{"norm": "layernorm", "norm_eps": 1e-06, "positions": "learned"}
Each number is 500 + 25 x the weight over its row's rms, rounded and kept within 0 to 999. Layers, rows and columns count from 0. Numbers have three digits each. The size before them is the row's rms in percent of the matrix's.

# layer 8 attention query, 768x768, rms 0.0198, rows 217-361, columns 0-95
093:450499523479476508499500453466518518475491514508514501493510471506513554531492511464475507496482504526425469528552501528527514499504533518492510504477493488537446486478476529511468472488526500521502473509494543520470491488506519480489490521483493480533549484535523537522487480524501520510
090:467479487500493533451486516485485492486476536512544528487475474490497479504509540489492518548515514515551457543482502462515517471520490474469491548527497513542463475523487450494474503477521494488529522470501447478523463492467495502490487487502516480522479493479512547493547495510506501476
096:511495523494500457506484481510512522483482528475467554545506528494469496514556485514509538513463469490502460521463488501480510480548516501492527487491468423495482533489523507502496463502448508530556518523531528503515557515506507488532482498489466487540520515546499495522508511517472479482
093:527500536453516508454477472511465470536498529470540519489486485513496513473495486505520498501488501461530531506475459549521543491490475479519487525481518511522551540491554461491514458494508483490498492506449522513465500512500518498474477504496481515554480472470503510462511468493441495520
095:504500509482498476529527513509500499496553479535471472514533482504467497502485538504486508506529525540482513429510432468574497473460494527508531464494499514488503527493506462483518475548485502536532505505468469527561484491518435544483527465476531487518470468478474523510522465500478524526
096:503484475493489500492473511529532552526525537490538504491498482512493515466491455526487463507473501452518463496498541530512499548456528482480491515502517470486500501469514530557500461518480479494509482473504491484465550486455494461493520483468512495493499482502513461483524490493507494508
090:494553522541507492514502488482470495510493446498475472497514509527489481460462506500484509505493485487481529496448500503450488476503521499579511493489451463509492511487508493519500475529509496513488474528508518491480470493497488480469485515484487488489504457517497477456485477501449485504
090:499474497456494499496548514501485477497480521480474490511448508482524482562449532468528479504511484521485529513487483461437548531484483496491514502523473507474541529481509489492438481500475493484480503500476550483476534493489502546531496480516550505511493508539508472461487494463479537504
096:489513497557500531489514512491501506510494498513526496457487464462504476478478502467507496524529537529484543469485490490493524523460492515505485466511446502488504461498475499526424498503541468496455498490457473521508498504529491531504503554466502534487486476512475492491466475519482502503
094:498469527498503487496552543476477506512514494512547482455486452514539507488514509484507506529504524496490548525491527475508508546492491433546465516519504536514497484541483495529502502482525507484493507471470486508472515464540503479485470491511477506498542509478467473486504468509483486450
095:516491520491506487521517465476524524543519493481516462507501518511505546495504485466477483493496490520469512463522492527463491490569513492504501444488466496489553499499463506511487470454567541474500491482499514454507512542462467473488530515483513500526515498511519516520476463489494557483
094:533495475498527493516493526439463435521545485541538477418460511490497505465529521489501478502484552499515489503458466517467458478488510511498505544508477511496460549513508433531479544521515497525469473547517537503523519537496483505514496473505557478518509484521468506483522483485491479499
092:523535457487494508484496481559538486483461495491509522499474511450503494479525486479483489489464511484487522503516495489431540545534508507540486519523466525472462508511494538487520542515507538466522537507486504470460492467502500478483456518536479466496496478488481473470490492519469497484
101:465480509475519550507504513505525522459504499526469505494503475488531530512505511497494478498501495502481517498475500489475541510510487462456520488515504546489499470521514532496455485476525511532493493503539473532541467500523479515466475496558475517487525485511476518536467508522525502496
088:499488507474523491493528512515524519532458518504506482495535507555523494522499493526531515507489517451510509530495496501527539497500520505477497474509531510501477511483487481488469509499456524479534523464501506534480504475501493552485489487501489479522528530527443443446476511505439533474
088:471403514479527492540544477537494482484468473494500472500483524494502502505527522436464528485473516490491466554495479486486449523496528520534511528525504511497457527530498522553479486462427525483513476517545519509551525490522461515506545518505450498550510491511516526479519528496505480506
090:541515531503499515521516493520502504459479476470522555497484518496487483533503529479531500485519445488480506507490477502494479533522541491496500520527475472456438502521452474463494475475498512525488484502478565521466487519513555490451479492535482544484513476488472509493472476464485501526
100:563505503508518478491523456495492487511491536506498494526459513509480505549510547497495493481500506513497496522513488449490484532567475485540458512437476443507526536475509484486473510502453544435496492457521491527545517516498517513514475461492523483504513504520511508505521512493461528505
091:461503506541524552484455462452496555465508514530501571535477440513468540512472481525499497474474468496508485516509470501566445494524510507491492476519504518481480506489542510457535517453500489480527491531522533497407513480497562488549502474501483506477544496492478514481531532544473501481
093:487523536485494536513487498499458476539482485514497543510511480472467475519481504473475488466515516500484490496516532453484497503499535494477545464473483435506512489527508473474539475526490464502516497517505471498459455439461511441456520497481510483430493498500469542504488487509531490518
093:511465472516480482468440515518508507500521502437513489489496493491472496534502493538461530519468496525483444475514520523538508491485497505479511479523491519497477471555463531483518450548489500504499514484507502502519491515507519493506518504500537509485459519464468439464495511515521531473
091:482508485495513518517473503469518498496471482500514515484513512528442504472523535492463491527513482502452481535521535503510451504508507514521490497470504474538585461466532466503519480519462508526536513491522450510510472544513481528454499483514527478498494535489479496485508441467486463507
103:505484482527463496478490472523482511501504478494465507451577492507494499455534506555543523521519518480492443515497487472526488507521524524487503489473461492494506542481465472507554483542451487503507470492458457478541493542517515528498533485458507473554480456481460480486518506483511506498
092:496488481486445454489539523454489527494508509483481490511481494491494534506460497486502486490486506508525528512488529486496499491499523539474506470507503529525486478467475510536486454533466489470480511511507515505504505499488534506467480505522480497478482494510484497474570485493501483557
092:516496542538478501481497531499566484511499530491500523480453479494524456496483468521488491484477543465510473524456458513455498486506487521537493519522496496501492453477521515511466480502498508487494430516505507493489494467517492497528481488471494529519473488484521471509462516465519472522
098:552497526505519466521497502543486453521505485472520470519500460495534539476509500491488489557477476472496493473470507536479507492520529499535462507516516472480489533527462495499561494515561537492524478481493576489465511470530479465506487475531489507510526488544490508504483474490491489465
092:504491506543509489533519483505503534496510533513476528518525498504508512493509491527491507501520492514530488450497499486478488498511530510499522488500465531467501511497502461495522539518502515529495525468504451512501480459512480501496493489478528480560491525470501508450459498496490504475
092:482515490475485521552489448468518557539472435535515488516492520525485488484509465499551526459478473510507480504493461522466500497502514542524490518499487524497512517483518493513461473502462482514476490515470450470530499525421538466519525518482528488473493514492520500489518523473503522508
095:495564481486496504493483486476524477441542538456498512489496513525514539503516481545515471502456497498501481492486524534526493516482512484501481538520493472490555536535464513502505456524490500564495501496513493521525482531446508479529547487466492482496487502490490513471487552456478516505
093:496505507481506466527477485495496525516521497477500541464482486492522461531495483451521536510452517503483501522525460491520518516453484549498511498482531493511492518470494543529489472461517508517504521498508525481496449472500533477491522530502457492469508455501506527475539536475481457513
101:557498472466531504493509492484497495514513489464502484465485487489432495546497492496479524493475538472514470503509484523487464494518503519503468467474495484523514526507526502541489484537487496475500500516491525498483554519442475521525492479482526546472530453503509491500503494467497515513
106:546456518513496461485535483457514553500493540528495521517470548497463492489476478503504433485477498505449503516474495524540503483483526556507488479503466513481529491497487510542507495520474532500514486505489504484517514524453504468496519461474543485500498490490498516532515485505505514545
096:531548471512490511504499529476478521506490547458523505501482552484499489509446478488560502452464546492484501515504493505485497499505530505509456514511433466522520497498479484491515505551477524499539529475532508503512509509542491521534509469513519490511504509503513520502512474490452486505
090:489507500517522505511533513542494444527493484521514462481535532499531458501503543504500504560465520501486524469506521545501519475496485532517487483517543484480503502547520503526490478465561524530475475499522485513515498456500476525463511509505521499488542486487536473525528545509473501537
091:497475467517461473515476510507514499489537507506514530492462508552527447518504503502461472524523528463495501512508509462512461475524526500486481480461519509522501513515493474453454500492504501495525504587476487473503480471501490517493497482505523483482492501495522527493503510475527509555
096:491468521501501545454515489500490484506503498483497482517468499506503510484521558522486526516470469535522476474531505523529549495489474534483500489521493502473518535499463489483514529520507502542486478498480451535526492519464489491502492519469503482536501527448507514497496493514485489531
086:529555513462465516480507538521535487488468508488485577462471509510471513506536555522544502489551543523546499513474516521485484517490499490507536518502508466523429506487507491515534529460484476529524507495489523479497492465480473512533474543520534466511512496524489486506497499493507488485
093:519486467492474503522479486513457467487509549544470483478480504506529509511515523488534527518534549484449522525467511521543484551510488523459456499502473519486482462499498542496507482488508507538519501497522492477546517512516477482522497488481506481552512525502510502511498502512516468504
093:510495491498498478515516486484505501522505511491486487517495508517482472501478494529487536481476516460460494495508495462460506484501527554494525526519487530524509500461491465515532500483491507508558465485491480521491451493480525496522527485479484469526528529596477437539535513463507516548
108:524527482509504526425492518513510522498468530558509509579469513467476509506462536524513512477495443543500455472489482578495478538544487525476490488551487457499493480468540495490500486447513528457447474434523518469480440520534512477497492498501533501528511499485497458515506455500459517483
111:529491501518537469482519484491519494502502534480528509461507500472415486468467507495490520486530493488487512447480493487493500479490498479543480510506456512480532501501531449501518517524539549499457491484547494538522498571507495518496514469549520529452507489515512500491526515491450517544
111:492469445487485467504537549480502513522474488488490569537530453510505511551505481486497493517513493501491481539491470504500468478502507473476524499471494518487549495492535490522508512507483516513451484482534525508492511485503527521508497454510508544508471507483507512458503509455533498498
108:502469490519548505522498511507525452545524505507501482487515466490550525477464483454499482495502536442518510491525537493483493542454496477527480488494499507510506452517476529552455517508518520527471479495504506552515525480493504465498522513550567473523511490499530477502532503504528492498
108:555526497496494455517483500468473448461478462524488520510535538504462479516461451520457509542484525498472468511541459546514470485483449508442541473460479487477516493494461520486548467512531502531500570474471483502542464514515506477501508530517510511527507505516531556516518478494558485511
112:479518517477492482434545515476525517504461480521516454465512549495494453519521469520525507490546472535533519479525535516508501503522464482515515491486508495495497509473490487532452511544500518466499492475482481497562472467513468508502499512487531512482468582506520495527473497521486520485
113:483469524549480536515485533447446496519500546519492500491552522477516476475502471547495516495497490508494550436501506466505440507526493501516516506520477515478512505455547516510488512455494483488499480545519497515541468547500484514518499500472520530506483484503498498489507505488494488496
110:483506518491519535479503535467480514486513506512504481474503469487526510500536518496540475531507476505490515482446491464490510478494513487477486549506512484500525515502509513486474516489488522488506473476518498484512481487489530515479485529500514521507483502474467520513501477514508538442
112:492495515490465493575515475484512531507489493480481533453523472486505513532516470512494528488523500532532482563485507499513463508433529519502503465499516479521558492484493492495516510518489469500498545528457503491488496502494477470515479474496520482480491460474526477455525509537497492506
113:497526496513527520518473500533489519492465516501469509507522452517457485470487471525465528548521510524510474489513469474525461522497527513493513513532498461467524494476503469433482521491482537494500531475487502501536544509428548533525497524528511490484529444464455504517506532500527479508
110:514489480502476508490474492507521546494509497498472498474510500510474547520482514508472483515529501488534541484451475460490523524478486531507524493546471505505532495504499539493475490474444498499513460518506489496494488517480509486455488507535506501469504510467504505541451490476512504525
111:528535529487482480500475546478531493499455564492463480487526530490511478504461498489532458507483477505484501510471543484484512433483513475572471500554532534521470538482540528511517491485520513575528515509537490485533511474501505485529500503482458505501478522499465512556511502515480461566
110:504541494492505506484470498463508436501482515502481481488516528493509451470473486479489485520507491500485480455492515453517479487543456525513508499459457538527518499520462519501515501464497515489452530493489531474497521531520501513507489517519482502510505509506485521503492533487528495525
112:490443482498517509499482525509504487474512485511484526498479486463513455512492475466559501525524535512546486466520489520499526518474475503540492516478477510478507452487489487506460473533557458484560506504511462544484490497501492536542528499491508513492486495540530469550510477508528508486
105:499517486540536493511517473497506509503500521523539532485481489513461551486518483480452456500472506491472486465477480486486522534499504523508484524464510517474537542499521497485521487510521550513465495496501489453511528533471466490514493489494458510492501478492528545505521545485492481472
100:529506495444541506500564530503483469495489474525478477404510484542530493477494488464453481532530469488557551511524519478467526512470541522514505541506478496514473487467503491479432533463488486526498493513479459478475512538467492492496500482522469510551483506494518498484501481539502490505
114:495541516492487475482485472532499513480511506433535538466482501469496513461490498508457513510500454494521510483474484481502490509491457497493502552479545506510471513446483482478516490469547428478504462492517558512476496526478499477495495496510491506459515488500467507522487505530496487443
110:540518477535526504469529503495541467462525497498498499488503508497429455488510477516502508513504504528514505494469513518499513493500494491520492508511503496460455554564534534479512496507479507473513514510514528538537461483521462553496495533478487462472513499469466463534502510467479494525
111:469487499495457533516514500505462492496511494517493514542537488482493508520465489506494493540488520485513491478473463479522556504473482502484496521513500505489493490483476452452531490497474498550507521539446510565482483485482474517481517480440479520479490501494501520498556475537490497501
116:527516498448510495503540482521507495491502496436510491465497527519539502509501519473534540517496515464517487522488529487477515493491460497497472492518514522502473536508472507533448515527528509469442456486519481476501486490514457500494493525497470491484549490514482472496509489501479496518
111:523491463519514505481493511524547514506492494498513517537509502457503495473522486521515485507495510498499516503533497536467461492479509523441517535453517496511520506494504507509515499539510523509496504510504491557482523497496494554494528482507507538510519511479460499507526506519533469474
110:541461507500472507528455491489484504449516511528543487527541490458473490512495519513513491512489498507504516503486438519465479502481482537536514538476499518470480512503526490505464446528480478492506492482472510519513478471482506512480520475515543490506542508477481499525510529506534508512
106:505486549457470491515453494481485480513478500506550528486492491472513510526508516503509516486508439519510479529516533496503506439525471469492534492472509498504501493506500506473496459464511489493503515440485515499532523507481513479523484537497490497464470507536503465490488537495475497480
114:491478505500514517477513526496470513502495512491496493452496484493523518506505488477495491501523521526502517463474463525509463499508551526457526515546455517545477516532516494508509521468499495520547555506562492445494522480526528502530500490486473491491562495505515489503552485525465480529
108:449499528512499485468464519523505504511443504484525456476496480492507506531520488453533527522507464512520506479486492499463471470536469529520560463495522454478512496495475518525496509526516468438496506476505495499509511545494508521466519477480465475483505468471447468512496541498455477441
112:519499459514447511496490505508504501490488509445517509536488486523471499517498527499545514525480491533515520544486475543485515508501488514500516458474517443501538495490486554459483469490489458506498465472516461427512558518532511486483464511544509496522474548510487490524484454518480500483
113:492463463459479560495535528482530503518491520500512491527489487505549542444496496487518482491503471521513527495498507454509526491470460508485522502526486449551501500507440490491484480494460513531515514516535494503475490493509496469534510494470478467520489520520516516476513542476497509495
114:442505540524477489475518445490519558539492504516502500432482468530535509526459494473510469497451519478516503469501503484462498490473486500534485512509500480530506532520512559512516492462495499504502507554503496529493468497482521514491471476534519499455534522479502481499525471509521515494
109:489460500550466502484462492516490463475538455490465498493465482514458507520545533514531464490507506485563506540517472444517514504550505487518499516483498519525483456520475495507473511488490500553483462537485476490485504517532520512498518471482483494511482486473513512494483478484453519499
112:549473494516497489461523489531477538499512518490492510474517531552501517459501467512503474542460485465500494472500550536497504527487520479496506514538514485504482511501509502495494489511519499514496515493474474509496566505489562523508509469493508459478480490543527456492505484483509518484
103:492512550487451473489476495508516529473497475464515513533533514481461496489501503526487441496502538475508522499496529503513468502509508483485511461540522495479495521543519465545474521493515503547497433499468469479494483500521553462500496517492490471488519495483481466504515525518493507467
108:508517505490539452462541505512485499554544484498470499532512481513501545505483462468458552524462556491492494489479517504444493529471489497504452496488543477529478519496531519459490503531491520549549526484511524511514477457517503503503515540505491455525496490517506532483483486485486506514
110:491488500491457471479530506471524426528504515427489506513516484503499496520531530516515518496447487497497499506481489497489479476475480510442506477486521493454481513531508522525453492518487504476540500485480502495484489462477496467466503504445498485458501505536486525542492519509509502521
106:487478482487476462463550519473473476487505508495519533533477477499501493502500482507492493504462458464512491508503481522511555514545453491525476525508492526514514510508459524486483484443525495494489505461436498491498467470495482548508497508523542507516527500476508527512481520474509493543
114:526454461456490527517505525496505466476492557507516482529478503530486513488513509494476501494499540527505500501486483504427524536508545477523510518488515503529496537509533511512491532519491521526522507535548465502475458504484500493491542489462530505520505492475481492525465526520486506482
118:489497540482514467500496481525508500493546532573507484448462491527467498475493492476496482535463495494510465489523492530467467512559470507515512511486524520500497552524485460541476530511516554467545511439527497459500516496498515533479521491465458487508474474491474519540518520479477518559
105:464516523483520520516526481559500508523481514494482477445504424508501471482475474490491476497532480533515510486524469488520480506456514545479512469510457483457533500519514534482459496486537483501473525502528482463521479524504494497436475538534492509484515496455537497457496526490494504496
111:501464599491498526547461540507491463487509497507466458531525482503491483522450464527508445507523512489533472518474469508504516503453513487485475461554529521513524479543519522508519458524472490505525501524493488481556511529473509506535537489511517445496516530504533525501457506510493498468
109:475507444521513518529487493491480501505497476469480475524509475561496501493487507499511556480514521511493518516514503476507478498491499447529478500488509546507522534497547508556495462523497453456505510521492491504458527493521520520548468518496498550494457492501472519488468529527516522489
117:468555550512486516522492499479521505448563565553452494539513507496527500462513498474463489539477475469524500500487477494558520541525518520515473503446513491522515483486453544471519464479518512537502521529516534501505496518497522448449521488481472487479491518490468501519493527477524508544
111:502527480497521469498497536473495504499470474530504468499466533459496530469511551486494498511506538497510467497542464525536523499537504502518479507497510489534494527483466522538507482498481515498505530545508489467504502448529479510498542487496489498548478494505465505478480464518490515525
108:520549517516502535501503460521480483503478534484461502530508528523476514491520487482494522525510516462458483496504468529519526465519511490470495509514515467531507516493487523516491481476463479469528478474487483507511465526537536440522493504512489467519481445534516493520498500512516474489
109:506543464483508453536459458494473484507495456489528471507480502476450537486450501510488472492498494552508492519474473489538548482462484494508517467475485490523524500479488465515535499510511446509481471512515484465488502511523487465510473494463498529490509450489525504469497548495537489470
109:534468465479497505533529472498530494488435500443559497468554486484490527513523496501503480523564488483517480531486482515462516515506463457526508501475489483458465518499489532494494518481525524508505482486509507533489503492535464490509484475444450480528527486481478498488529491499463519477
112:503506511494502482498455531463466522516528485508533500536493450493565478499450539489491502525460462508452535491521498489493512508530551488466468536483490498533451510530496474511503452472486539518441472461470492507495545531468503482504536507503491465464517488523486471520523539501451481506
117:509461475523497485472494514523488521528529473520522514497467484467501523525511508489460471480464472498470524467497503506480530514505504452497474472490499526496483473509450532514466547485489503552527505493519492553517493477491525467524469468506508482531523490503476524497513448469511517486
109:495480526502494490508510493478491502453485470550445523501515474508496507514536497509513519513478484477493500513510473508497519481490530465536471468520474506485505487485516483495493484466504546494512481455515495504521489505481526517510481467482478518507550494514515491488524500509500529500
108:503510485537509449458520506538513493511495500457496516520487502495481482481494475524555521495504487513519459494510559506520574465491523525479549493528507472503480525497504531524490498519517491512461461504464485480476512530528486515486463482561523465470467502550522531526491487523484472480
112:468502495527485512516534466492490514473519502497457499491492498499496543541509467493523451498467469547505500524500533531510508499529564485499513515505470463521469511541505458490471551517508520509445501491472537473498514526520478474482503520501493522526464489513465492520504504520480483513
112:534449517523490498558522498490541512503494509473482521514526469497505561480531514494525482467544519500481495546521501496508526496445452496516491483499478472529548498499513534500544517456497488518520487481491479477467505546475540486495500497528516506528499471508482477485506543508545507510
116:489537535518508487477475462509493493499505500454487559518490469509498504465511473500496529538518514491487482495492486510544497464532523459510506522476523498540540493523559477496534478446493504530490501509498551499496525491469530469463479496484490534553536496492511484509492465507519528522
114:467505466470545490488482550480515445501497541492497494477471485478482522493519564523502469447486519498546451490490499509451508477492507520488494514468522466445499530503523514512484519509505465536496473518482546478506479504470546458488489527533514495480473543536502475500509516495547485501
112:551514486514479474495547549558435538495487523547492499482479496508531507485513512483492465507509489507487478516525511465505513540508488470493502481523504523488469503518518510516545508455504561510475496475515501464466559544487491473497491441487476507471539543491512499521538448514498502488
113:457474484497497551535464502502510483500473499520529474531533510498532465510513493492543519497533501507496529477483498514532484479512517520514500501450533493526501436493493519534503472475476462500511521499532515544529522516525518477455491457527496479532554497498492465495538500571492509477
107:530482482480508541510463488539464527530467530506513481525482501453535500472477538484488493548491492502491539489467499503463439511445483503479489508518513498514487531475509482516511487595505481487477561523534519524508478485497478509519529521476504529520466484451529471466535528492509500520
114:515507492503491522540500475494515539506524498508493495523490462495500527498546488527496515502507510529466473513483484475492501490494471496487469485463497425503523460504499523503500496472474507529502542542488497467510502506503489510558505505490490439443471506462529524501507511512484484531
111:500496524473470482503499545546508470514446518466507495527441509475490485496496519507486539511537496485528550511434515539499515463492491479502517487513505499487519527470472456505483537443496488467507474503541503560488498512510474492521532443499477478483487539525506491520446454525493480529
112:432513548478499505495536529550481499510512478467478522533525465497528486497487509485516551497471454475515448471501505479526516526525508517437489510554519476488493506532503513490512475495482508502497499481504538505531500487523514505465464533512478499526481533522512470491496544477484512466
104:530500500496494490478504497519500534468478492538491524461502518472506504506519541531482503445523481479456501479471482535495469480465484513490496509474479501502496533491466532535493469483504508499503443527521488514478508500490456510490494503468506509447474484529473491503484498484487509531
106:488504500553491509487499537527509518521548480601506490516529529500513530491549535518506500512485502542486490471487483499444507503503527460481496507536493512525509508495495449511486506515463530507507473474492476571518498568522474549518506436485494512504517522525496518467506488545506487449
111:498501527488533483468498469506465484484505519521529466474496485438457508496498518491476488501505513529519508534508511485494491504492507494476482503494492464504523497490494491500538497478515518491528446505451502503493472530504508524528519518519534491452548545457493491525448516466525508512
113:480513520513485512520487476507489449499497495444480536492509488517502513555558543454534475502468487513512504523472511469512495519521465484486482541564468483491482516532465504500528521491510489525526525533495484525456501528514509507518527546460510480439495518481466470478539459452525538505
112:488456537466518492487539536524466492461437505505499517477474492555528494530504508533513495494483488482462492540485455534482513537481447486483495491471490430517489541529516546538436513475519482528538472462527527455567496492517496482491496487463498522556513504465481536515524537516538490467
106:524505495491489458470527508565510508511463488482484481502482524506477504453505489462535530507497539513513504470495501449518517489520438469517484518510495534511511552495555472487512511518509505475486533479464500500454515477523521469461463535497537462486499504485505499508523473523481488534
085:550463486498504489513488505497535514524475509469537517418468452542528480502486494526481488469539506458544502511519468523533486487496506485541476503504514496532499510513508488479489485459488488493508523488506556495522523517490520491502515481480450500460529470506515501454434498501475464529
079:453502491459483500494512502486505540526522515516495515481514510525434535495513514500562538519521522488481559476510515474538472501539551496547515529480500521446501497498482519467502459484481492481527529480484497472558491522491486508499495476490495513488525523455507471475446462461508493529
085:490464516503476471483460512528512502520478511511496492528512495496529517458492507491558521538468489499573532495513501442460555497504470477536505557518525527488484502465532520498532467473520524473450509496500540476472477506499518527523522465473516499516489519478485458486518457459483494478
083:505562527491485522476483515466483519470489546543508498466476507471480538487464467497485525520491520496493506515515488486498516477499507528550515534528488555506510499498529542518499499522450471495521547516499491468492500495473486487496523490485546502490508526500477453441532515527494466517
087:512542506474540510528523457527494528537476503502485490484446497520511523508489499479448507484516456504517472473494525486477469499510502503447513489523478518501512525501488477482516496519495436436548546518514533541488511496498509481501504538528457495487493482468499453515545538515525490469
084:476484478491497488463524473525516484507492498533513498531501527511526511540500482461517472492506480505483491481556516481499544499481482544489452473469554545538488516487451519518502449505459517502508503507516513473540527507484528506552503503480565505531488496453501490493476471468464459511
091:554473499513513486506503494464522525531485465498445535526516503495534478482507509527453492509479502479497518465463521529484526487502506487491509515538499542522539542505514505484531548497487523468486536479492501480437491518546471496496498483495535504501483455453503529502549468495511469513
085:568492502499473446478485443494503463521492491505498519441510509473474511510471518494514487538525494519496483499483475489492532533522438513576506512485551527528524502532494497506510481520487479493507517503511489507486500499497481517475477486524488520495496480478506535512501456518541530496
079:499504503529482481514492519484494541440501506530504490540501495501441513523514453502494507460443510473461524465486491519540514514508491483443500471470526461523498509476511468526522467511518491508496524536488485511503510480486518484470529429437457508493534498533516524515517493486505537536
085:485520496532521522505522503458511490469544522495512505516479465465517521509499479492476470504464499484538498480518518524543513472475503489479535482520488540492482531512493474498460524471463496456528518489503521548565483561509488509554466486480515505499518456482524544494532529435507504536
086:510515473482480493470491473489499473471486500498509540501495540497503478544458508504506488493544515543515491532491508522480504452526484513492553554508493503470529499479521511543511456503544477502496535460500498490518543462442528461493525470505503534550512486513508503569492458511481502563
084:500538448534478528529529484522514439528471508522484517466506519487523459483468531476505477510520522470510526543524455458523530484485509481523431524504466515494520498542503526547487459508511489525490516497468467487506496495526472500502503519526506503478525503491472498546487492516440464538
081:523460442450483498516496510487509481497532538468434522525501514533511513490485529483477506497513490553474511488485520467495490498474553500486505477501517428517517529479470516535538533523473496482525485513502502495499441474512502526490505497495531469541523487467477516508493525483485534504
086:475514522500505478496501493489485491476551477486486545561453523550492504536471487506513502512534519515496531478470478501499474484534530503470511454511506527490494527472508503531516491525485456524545513478524544490463515496524478512512487526519489500488499508532497487488516475492498533485
089:529484529495493474543518507513548537501525535504513508514547515493474500488507492515499557514493512541456500438535502453508427508504500523477540526479525511497499507469513537507487512514469501503510473484511488528502487489514524488535488527507474563544507492480495478478533499499526502535
083:552455502511493457486488518503538492516482462481516505509518479499512470483517518523477516518529510474511508490465512540452475515469500491478497498522513538497451506500493514550474533482464496440498477513533510525488475536513524529518480491504522538527510471472500500504504507505495563489
085:500478507524457478528522450438523464480511526524496512527534535439481510469476520485499494492484535536470511486527484451509508522523448510501518513502488494498487450494445496547519489524541443555480441538472478536503502519496513491503513521520488515515498507484479524532506491535501500484
086:521489500483491455526519528475494551512528535513465516491538506468438523484504488510469493503509524477484452456493494490512524499503511484539483472508469525502545511489506489498486500466545514511535464496501470535531516509479532519495502557468499502539490505473548484551484459472528480490
083:448481460530515501523501461535463494532517471469498506538527507532492493503484521465503472556486427474510480501492518485518484458516528527500503521488519536475478509541503501477479504485488484518504499512525521494459492519498463522505484510516528517506504494462527506491526488424549536533
085:462530524497446486469468543479532485485531467486479497505467432542480469464525481506508487504505488525466494468480508502504490513519535469504487505533493504524470528487518524502504511482496519552525481497483479496496478519451545520489503519504511515528470522561519522480522538487504489498
081:503499534547481546494531486475522525500486512542485478438496554478531520495562474508516530454499509513490503501485462504504494531481468515555538490540501478481515480455456530504504539523470479461513472507480484517507481476450486518496525488532482485494536545472471484520527542560558531504
085:498494469509432487502490484481456494498487521488549491504526484473481502485476465529492502509467507470449477482490521490522481488518506500523513496472489502446470472533497483560480517490466483466500490460540506487514526523490543536506460516479525532494452529467480494464459548491484508484
084:498473510540501496492493493467526499501529490495544500461495434509528535524484517489461486459469563510497513499515461523507491503511466508465479478521487553478485488503477542494473532498454473488453517525509482474530459556460466438494496467480480558542520460494493511485545519515538552514
079:525502539537527503495500500496470486501512506465527545517468523492509508523478489529490489492523485547465512478519511478526501480522528521502516485494484523473544456489495542546542484461514505510501478501503497499438522456520501472524510521535491477480488467448458493478496466509516484488
083:472477431515519524490500504526470547533493507513508488487478513471505487497485498547476511523536506499474517523437484555511485505513531515516525511492472520506503463477513489444432492496540553515501503488505462526503481480491495519507491463507513526489516518500545515547466522485503520496
088:509491524449491482500505521498527516540508519478529486443512509507555475495514552439481524493532480489550498501485522531451479499469515458492511527475462503475509501530499465496453535484565502539488472494528548511515505482493500505508515539495530531530518502475524492501460506497525499512
076:499556505469491524515531523514539522525467476461502480475511478520514529485479501506506516487520541489515493493453498470548509496511524510526496506498433500521579440501477524516504521543515488485531512480498504495545514468482468522500457536474530530525463491545491476516499495520539430497
082:482527525509513499491523514471465518570516514464548453448498504457539558465527524491505456491509480501484513549505482494489514475468501555480531498496485514484497504529519484498481489482545488485490460531503480567497491533538460492458518537513482520499523491482512507525481499461483543532
086:525481480481434516473509509530522534538460486535478491511506519509515532500488510517525520487495472469481482512479494493492535508515501484514530483520536503474544500444508504554487506558509498486469563477496433516459519508480469517466479513536477540517492501492516458462492460476502454466
085:459489517530486503483496499526511535515486449509550487497509534456536505470548515456507520465488468519511463480482507488507483463555506524527582496516481538483481547509456460507512489478554479493457492486464485527512504534451489501454500530503502524550498514496480458464479490518543470475
089:498490499477490483516471502508515525500475484503527538491462509465479486506502494488504456487503484499540520540504535493537485530456543490517504547539438498482487431524518535513524538496499467491522508469502505495425524481488525470537489514481477513477537502535493474530487510465463470484
086:509523457527540496455512472499501455510461525491500475487497493504511485489499519503524439497525526506505471545482465522551560479500481509456483480536504471479476559524490468520491472497502535515495500544498460526514464482454516537480483440486482456491550488524484475536508530477511531498
080:487509482525529509430493515491459492519439513517510491511496518514487500531498504475463501486531504502487536518468492517490481512489478520497498491505489477518492500453494491498527490526491475492516487506494488498480497471462491515475516483464526518503481538532497538511484523468491512501
083:544522469469489504526481437503529484456495529529511528513547462510479466472517494492474511498550505522475467484500547485463503470557510516491499480534482490516512466503493487473504501495487496508563532505489488522484477499514464472593520490505528555466493477504489468544544532503507500499
086:552491499462494539468497468508485518487484509500465521551552467504431483500499520524461494524498515519535517481485475485484522516525488494441542472501483515536478530524510462494508483503483507506549535479514516483536476505526511545524473523487510491497469468486553487510480500482478476496
088:491487499462476520495520570498506478499512509509522509508511563474500485451514458448503479488483472522485502500534498478478493521491507484508530483551555494492489546467452481491497496484499499528491493485502509473483521471520456542529510496493497522476503511485540479518517494506489475490
091:530499517500463500550510492509503493526488508461498504464429510468517505547529533483515488517480500530543554532526512502502480474492495520487459496516496468546521449485446527504481522495517522533491510516510484493536492498516482513543500501530511472491503490472533479504495475519525492480
089:557527521545519502515459504492511510489433489486459493535482468507544473494497523481485450468496473466537513496499552491489520472459488468468442498504515476537475499507485461506510543508528539500514532502493463502483518505470498533537480494503542473516518485485515502536506478492462477491
082:496456515517486534499533481541477473483460509491476514523495480487505490492519508496498499526485504509511520496556518519468508523498484476478461482501513457539471477541488473476524475483571524494527521518481512475519496499501492466504558440520493467487491492465505494497487475483488540481
087:509488463494503447519491499505468478495506457513498492468489495471462495491482520513527495467520500504492467496513479510505504500465459534536483479484488540542528476460478509495520482514454487498506468508497518479500508537511490490534478475507497506458465514541490527495517579510511521466
082:487521511513497459534482526505518496504484514466486530517476541505489495510458518466533443483503518494481491491509525505563504502512493510552440488527526520543501494453459503515522506468491453478537494484506474490494537469479521480446487451529446503470528493538496521548456480502495484500
079:506543475489521497495499525531490486474470461498519508505506481496496509505481512475475481493511474528512469495543500485526526511541540516464520524488478526470489476516529481514477458490456501493510489464466481498491482526477538497537489547524501486532511496517477496500533500436487497558